{
  "d_mlp": 256,
  "init_std_o": 0.0678,
  "schedule": "wsd",
  "train_tokens": 116600000,
  "steps": 9587
}
Each number is 128 + 32 x the weight over its row's rms, rounded and kept within 0 to 255. Layers, rows and columns count from 0. Numbers have three digits each. The size before them is the row's rms in percent of the matrix's.

# layer 10 attention key, 64x64, rms 0.25, rows 21-38, columns 0-63
094:121074142156191136111105168145118118136104107125044076125133168111138147077179118087091183116126137189105133142196091149126190163129115148185142150115178177108160133133104127111123103116142158
096:172167124139092136108126107075160112128164123081096171123063168120122109160216157140131117073140139146123129181098080122111136130166133168171145136079125156132220099142120120105100171118116091
113:149076109053139137163164156131113093148137114149154068105129140141125123198099079129096147147074120089115115109106112147080135124075091197108053141125115100184088117156159159162119118145162129
102:134112118094141130075148192177104105230122142139090170077068180110080093162133136193137137152174103116095145112152129084150143159082143143122114145128113126149110114107089177134155144120106156
100:136164163101110121147149093120177161157177142164160121169130090116140141093107040131157087173123174139104171138052118124123121113090122148129127085128072099098111124128170101146126076192074151
095:108136111105121155134161126123125135097090169098132093116109152179093117097131176082144130115175134060214125157112118140060124106133114092209139121122125163076187125100107144136102199134144095
088:108160099071137141120151124132128088121112096129126058138081104162132144112149137108053145150055082121124111081160087102116124075126126185113172115086173153131102089087157162146137197130172131
109:101115088139148107172139169109084145125174106138164152162095131175116175146137141127126197167125089142111126088159171142115132076139097118158054143149068166136148101185156158179172129157167088
095:158131074154149151115179076099178135164146100137097102126123139174119151157048072189105098098118101115144141140191118158161108126167117120141090144139113096141127125141141100204106147054090114
105:098107100160142098167104108121118086110149125130102148117140177099134128102094123129148156048113116091178144084116173135169139145096101129047049111144202162142146122132150172173126166167093142
104:141117109127122130128108060123121101176098146178116141126128196184131133142086151072130057110151144086124125185133126116196117126134084105192125182106129069154133128122111154159052099145127140
054:138122099134162167142056140111161120165147183164121128134155136045110143118193129123137104212137120130090099183118145132127179065162118085129155145172093135128076072126133164116134131158136111
086:136170147107118105086106110150128125092176127091169135121135120158135159177087116131111177058140149160116162144138164135131106136148159184099062170127103123095113126204095121166175096079134205
121:144194178092081106080115109121108082089201097145150129125153105101142158107115154169174163102157170145123094163120130115134130162147166167144122160120141142074127191186109100154182125129154183
066:152154171100074126167135129094096157043121120115141123120124100175170164123098124145191185166067114128125158060135138113148161154121141156183126117119137141081162171101088139102128114107083183
067:095188120055122137113153155155137132118105159143176063117133053095180158082163108101084133147173161166185110074150143132120179133104130122124130103127158103096107144148177138152136149163148182
182:182158149139109123103146079078099067181165062156116103100146095140118103146115165146132117088194129078100103185088130096173136171163167140146108174108101152069127157138139104167133132153141137
114:145142128132116132113094164124150161187068106116125153141117115185136122106106174123099091174090116028079119162162175113109110122108128146122100149149088062141191118096172103139069102127119159
# layer 10 attention query, 64x64, rms 0.247, rows 22-39, columns 0-63
094:188102153123104112156107156080101108096061136160147110124080099103116162121096092095202094141143177162186144116147115174100142141101108120088191089147137065107155107175148109154125175125128120
098:116103116116134064134151112114128133156135122093059096087067207136167150105118180170077075143102121148131158118094123116156168107069086178142130167113093114167086106134178149143123084135118106
091:130145158160113092097194188094104110166139099149156118108104119130106179142076125099134169099121065129141123151074159115115090110115112178184157136104117094160185117055090138155104073110114159
089:117149110138127165156133068140148142147149126146098152145087180108118099154145143150161184152090132123148060206122159132149028126186082140082135213150154132137124156110128150137151125141106128
088:147126163130124120087079202153166131090117114123175110089104166095066142146099138109196140156132134166169136121122065122084115151152139141146151108128120168093141094093082094099171207083111112
092:167146148119128126061148150098069165074111103132149128071111198142105175133126141135077177136152148136148081095169090131076167132069138127146152112124113187159092126161176135136093141158151086
088:145206096132139166135135113120109179146138158100126075123142151173137192115071117140140113187105108179191134104105152138167114096163109188139061145118091153119122129126137101163161083066109128
083:112117132130141138103159153084163127163132146113150132163131120107152081143096130133169179128132143168142163139096105208165167186089120136103131192172089086112137159185181166102124177094067096
088:135152170187161182156194138152143171073156103169077138158123118162174161098126158152149122105063104153162186087134162181125154158097092147081143113093157162127131141148143132130162105167106123
088:130163091139141117167149148147116061179114137139181152138120131122190103196182107111174127115115141105112126150099133101147109099052141150124122137133113075126113063109155146069126103083052164
092:143122197147071127215104100157104122130110105146105182142115093081137161184136140095156154151082131140130122155109163131143063113156136145161090111143095137109165176097086088118110088075173155
078:099132167115161108104131149150099095109065142099117162126062167126123158163152108092172167178171155097122074110146175149144200114122162169108172087155162131097149141186142149122157154087098092
119:162105162107097092163173102184102107132188122177100144103150141113115128170103148156170126128113143154139105096080153113099122155143130122165087132081085194097093174112142102148168106194166196
124:130157178108095100184122122147084081130199129157154184095153119060113169139150131111161153146135161134109086095115147125150068129150116162151065097169165128079130183160131106117158105130137185
179:132145086150133186108097176119152133166089134087154131162079141148159128075161089098109144135131099101112140125187071142155153089137118141060170119186129072163176084124102132098090150112082094
154:118138127086117118114167079118120113088085134168106081108171079149132136149089157157128156113127147160164136154069189103157133159087149105139146199103123188075071108138158128172197164130143128
085:158122097134143075103113141131152121145118146137176147145107172200153160190116141154126081112062101196121121186165145130119159112119072166089128164065113137158107175150174141091119110089098141
087:098090111096145106141178127130153196123195134102125117126160100078106148111127159124158175146118098137099139080152127136145083185139118161180064124128183117140138115117072183102112145131147215
# layer 10 attention value, 64x64, rms 0.272, rows 0-31, columns 0-63
078:163140123074124166175171118119117121110105137104109156139155123124213165128110133098075176155168141203120158146131108136149050110094131175102129123085087112171091163164127179118135182123154130
077:119155106200149171140112119126166107171157158186131122114103129122173123148133133155114146108166100109221120113178150061166140095133149122104147178168085094187162133109143146131131186154156085
082:132182125137129169146087129111151135158204150082085158127096166154113106093093151106179160166136082202083063108143150157125106098115140110151144110150109090123075054161123137110123165096129126
083:136114093149174159126084144142135148140099141131135132122104104143162114115061120114071129184083076141076166128113117124210177126085152142080161145153087138144083105165130135131140181070120194
077:102122117088118133127141103133137133091168127111134176122132107133076119106181123148112061150118140150105122105156214127095238170167105148158162111100167126173105117182115132136132157146190167
075:130119138194147094074132167116129147066094092092134139185170107171174166103173086119137126120089106197224138114152113135130121121162143130132150113081125163078099150109120122122171122126138080
085:104132119153161154150163131152139138145148106182113129096097111135208112190081125164123104088078081157145174139165057084136136127149113120087175145096066122169088110078157164169146116109120138
087:138134104152091126093085170148103141080158116116149115136154142110176137131123124158096141104157187117135114180123094054145027091105144181134125112136064120168135166089085080110134185124116124
082:094096126116128130089130123156124122122186059076128118101113170101063182194153160191139087113117185156129125146114155119084110168131114185100062129090141126142163129093088095135123111153118159
140:128157122118136072070098116137103129136116116073172151117096132129092081127150119141110047111144176092172137162080144125135167091119152144104153151074136133085126169168146099126133187052161072
067:177123121085119092155086124127096132141126101096078186070139149156047098146165179148086151110166163130113042156161093133144120127107109143135166127153100115093127081147132065098131126144119083
076:132109103091112130120181150134124139076166089080130076161194153127096123159114169193164168089105114178104144159163107161152061150138143114119088126112122149115119117120084191135136098172110193
075:088125154175081067106127098139100110123147116050070159164179150160081102186151133116092061121076173155179156128164121115100152149160125101159077146123113166130142131135115150103129097104157136
073:166138124147094171187098080129094121165186130063146174119130184175099102143137100136121132152142159141108041167126128156146108124123096108097111151111112104100126060153135115153101106070062123
069:097149126104164144155121125151149113117152147135054185201067134149147149134134113115112078172079123151167135060168123138134194179138103158181123142115173157110073101082151173132132126122136111
099:078146077179123102070104133104169158112154144138137113171134163179114125070163150109125062137134107091127140152110084147107156102137141136118069144096167168116130218180169149136146167142125086
087:139092185074111143147144125112141114144072126102125115125130091101156136171104123135101162198058145126068178140091142120152140148067083089121114159099094100089137051061124145123122131156117158
089:130039151139071128169088127141140111167133133177149154117126098138078087104079136163126156149163097071059061130146127112140151156101114159134120124164132113090128083179130087131178116172094117
082:127125161129154138103147162147155118137098134146152132118110086099225109158104089167117044133081102112190167120137122110115155120212137095123149141119081125177153153099060168120127120101093116
081:129168138134091129143142142156106103124106113101093176105119139098125113155049181152099104073146185114139192132102093078110065127153123158142161123146132085187134155059108121078140106081085124
078:140105168096092121167140146130125097141077112174112096064105113148177184193087147132099059126117149092163186153165099079108111147140124132151140133186113099181145145064123109107114094118096138
070:154162092043130129111129145129157134108118132129132158140091132150182128149181118145120187155169174155150096085163145197134150160121115121096157146074133116097102099061137207148136137100066130
079:129068144105088157197145112125152138148123114117097104072152130097125143120082158145215083161138153092156128115217098160127081155119111122177135106109128129092134051129113155177150108132109110
073:125120134144101119129189185111122102117181094144169091099173147104136193132125085134062169099131162140076164136154118110106157071183125077149161098106114133149133167178134141096102194102132098
071:070177097128147116094099129151118140142110113158140157126132132154125099113133144097101092183142187065230170074101093089135138131127117158128194134133122158157083102146082175134140188138137129
218:133133120114116105128139104166110068166138069112145175091075109123061089165115138134126076119145198125162139162120093103167143121090161202099187152112121135065116115179155114141137142075135134
071:106114135130131120205187100115096129155086156127105147143131105131195195116120093128177166096111197117138142175135179113147169105171098126172139145140114154163155124111063126180129128062140118
065:134143130175143123177135067114188101089051112098068146169119132146182155120104127091123115126110137164112165143136151146179166123093084048123143155096071122127110161117168183131145152162122118
064:131098144146101118128153113104129115117071131087107080066040151168112125109131130108148148137133081188093085161183228133168150092119102092145158122105155137114136114133174115163123155096100147
074:110118153148130114128189096115129116132190130060100099144142135093124154126175146155142112114113009159133091126111129139120078135197115095120145140112133177068140126191136125107132115168088173
095:123139213140151107105181108110137151083158100121123124136138104118097049114169093111173113135121094147132150120133206161120167122134102047114092114084117153083167172162143129184107115149154150
092:183134120117181104155160150121141125151108138111100101092096122057157137160065155144091083089101155063086215116091115097067141099129122166133152117146105098184121136095109148098096125098118129
# layer 10 attention output (transposed), 64x64, rms 0.235, rows 0-31, columns 0-63
100:112097124141103126135134148062167199149095093143121149113127121138126120147127118161127175074077143160110174149116109183124187099137145103108130155134102071249078114120130160092124120096120119
103:140095092107126153120165123155099137116122137123116171122122113175120165125097124140105147172130082117059122185113095140101128174101132169148175143072113159255071145166132137121104100150119145
097:144108117122054124171183124122104114133048106162145135167084139127126117173087151117141145115066175100145102109133150117121116186149119112078123194167133167110112139111155189170152062099108139
105:117112079175172104125132113149101137149092148189209150124073140118157155160099187130145095129172138151119112149127073177088115116128109098160117098113086123124127077066149175179131126125182090
104:152128139138129111147104152192147064143109091146130125135083149095091196107142091128137125101158140133179189138105112140125127162127121080181141142146106129153102198160132151082047080107067099
100:090124116091119088106158130117135161111152160152151072145132142116079099152134137136121140115168169068111133133084073109150180122136184082087188103151118159099218156147172118121117154066153096
102:153129145128144124114087120188136106170091131153144201149128140111116132132130102130147122185138162172077112077089160118131135104113172161113162184131095097209100106157146087101095086101207151
102:146128152104182191107159163073147154151128178185120154100132077121124174141147132182131109125118133147123151064145128115087166086157125163113143167138161174172131145226120154123162159153139104
105:182126127144100184156076124203133185128151144123098094181153137166087129105136123135131088131146108133097100084121118132146143139177150083168088170097152173149087127155141136056095116146200103
076:094152116085125157078169083132151148134103155169100079140111198098101169131146151156118144097202097175100114168147153160145072119162164090099149131160097139055103171118119092121089128151107113
098:078090142144141184140209166076148134090121099160109088140132126137145187112118099089199060101097144107108139091125118131103103102139123155139178089150142125097105143096159146130126051089101101
101:127096134143135131121098130090117169096198144188128187183150153146121120136100118117141113183151128177144112147054151118111182132170076145121102165198113077095162165102158119089154144126082143
103:125163143066129107131107167138095111107165128158107168103129178171034140096125110118113119084181069127170101108094153162136151124242183134115148125101132134120137111105125117106129090112121147
098:095110139054069157126186146106104143185127125117116165146145077095109101142093160100156143136133093164146134089146146150170177150161183108150107126107106076026107128155093154096124110152120120
100:166132105092170131190156052161129102129122136112125152084179196179120092137087106126142129106127132131203137104045135110086123101132172076116157088139104194111116154119120123114121120127095127
096:140148091128155097122112099111150105108096138101147061118118075143069128115131074166098105054160184216117099144152136096107175175183147177176141116121095147109126126082149090131130129131145133
089:143134160120052077158106156149088196163146146121163140149152101140151130176108143080171152126154088172111119099172114110109128151105107118142136058190099123139088182103156078166125184111128108
101:108136168113163145137164151167103186143125100161167123150104112126144146131180113094157137174083140124130099162151096083093147121140141158128114163090086205052106148049087140108071155156154141
103:147147168146076128145170072118116115161133149144132163096091080132114143101171095092145154111144110111120165135097135109156085100107125161123092087142135172255159116137154088144096131099151189
106:121116129064168066143125116122139149139177145160111111126179149138145173155144125134142090139125130141121082126157161087147118138130126141140128089171167124255127106134067190125118073140153159
091:141084113174145173155118179166128166157152126123104092101117079075101102093047127178107161145103107078147130101092140120118137106124165180138133100131127132213166131120110120150174091186137165
108:107105211126160119136140119069087100173113159092094111154150121177163146112039120101106113121142114106142160173104085032149122106138147075107117122104147105105107139105110124133139118062153146
109:167103130160175122109129109123105122128143124052082171129110134090168141090140202102088147085107134159100143114112114127151198174144092127098128097136120139122159220107128155119141080093195149
099:152164171093096112126105152081111145037137149064083100109059095121163138125095112130130120147162141111204150128100109158096116119184159131105123112178082099151132157159162123162150092173131107
101:148152146094179131095175149146064144097162104124195150155162158107095105184156078139062153090114140132114179070130116127155115140141102100141132087118158155149127125101156085169090055125128089
063:131133134096168126155167107147128224107169171105114173146156152139102121177133102160126116121173159087123123100106146107143120139166130113169129168118118113016076101108144125128070116087132077
104:132207133126150164107121122061164118154137144096090138097169108133115145155119148091130111161127151081116124114176113126107094137105110063150172140105067115192129124095187137066138091183118186
107:065122101121151153122072053124099093170130151132113124115096114182088095143143121070108203169104112160127121105158102091105139134150127119128091117136127088165140133106118136202131081046100105
102:104122167125082165154090096071185175134107095121129139171147123077133132106069114162087132169153097108156121187191072159078144153167170128106167095145125116087177140102141146139141102145115165
107:161165127110117148106103119183200104047157144136192135125102090140081139114097112092156162125102129128101106147125142139142148127077166109107085119080178068052134160140126150087105136077148143
104:083148114132052098083114109109165087145094133065188146126151161137132214111141116113099133153077122137149125153081089140138138121177162128175137092110167132078170148135136061081156137133114118
098:146086129102109179131164119201145106144135131135120098075138122118169120149147156153130128166176143129146108153135143121141105140165159143144070130091137079255149157106168093157131141144138130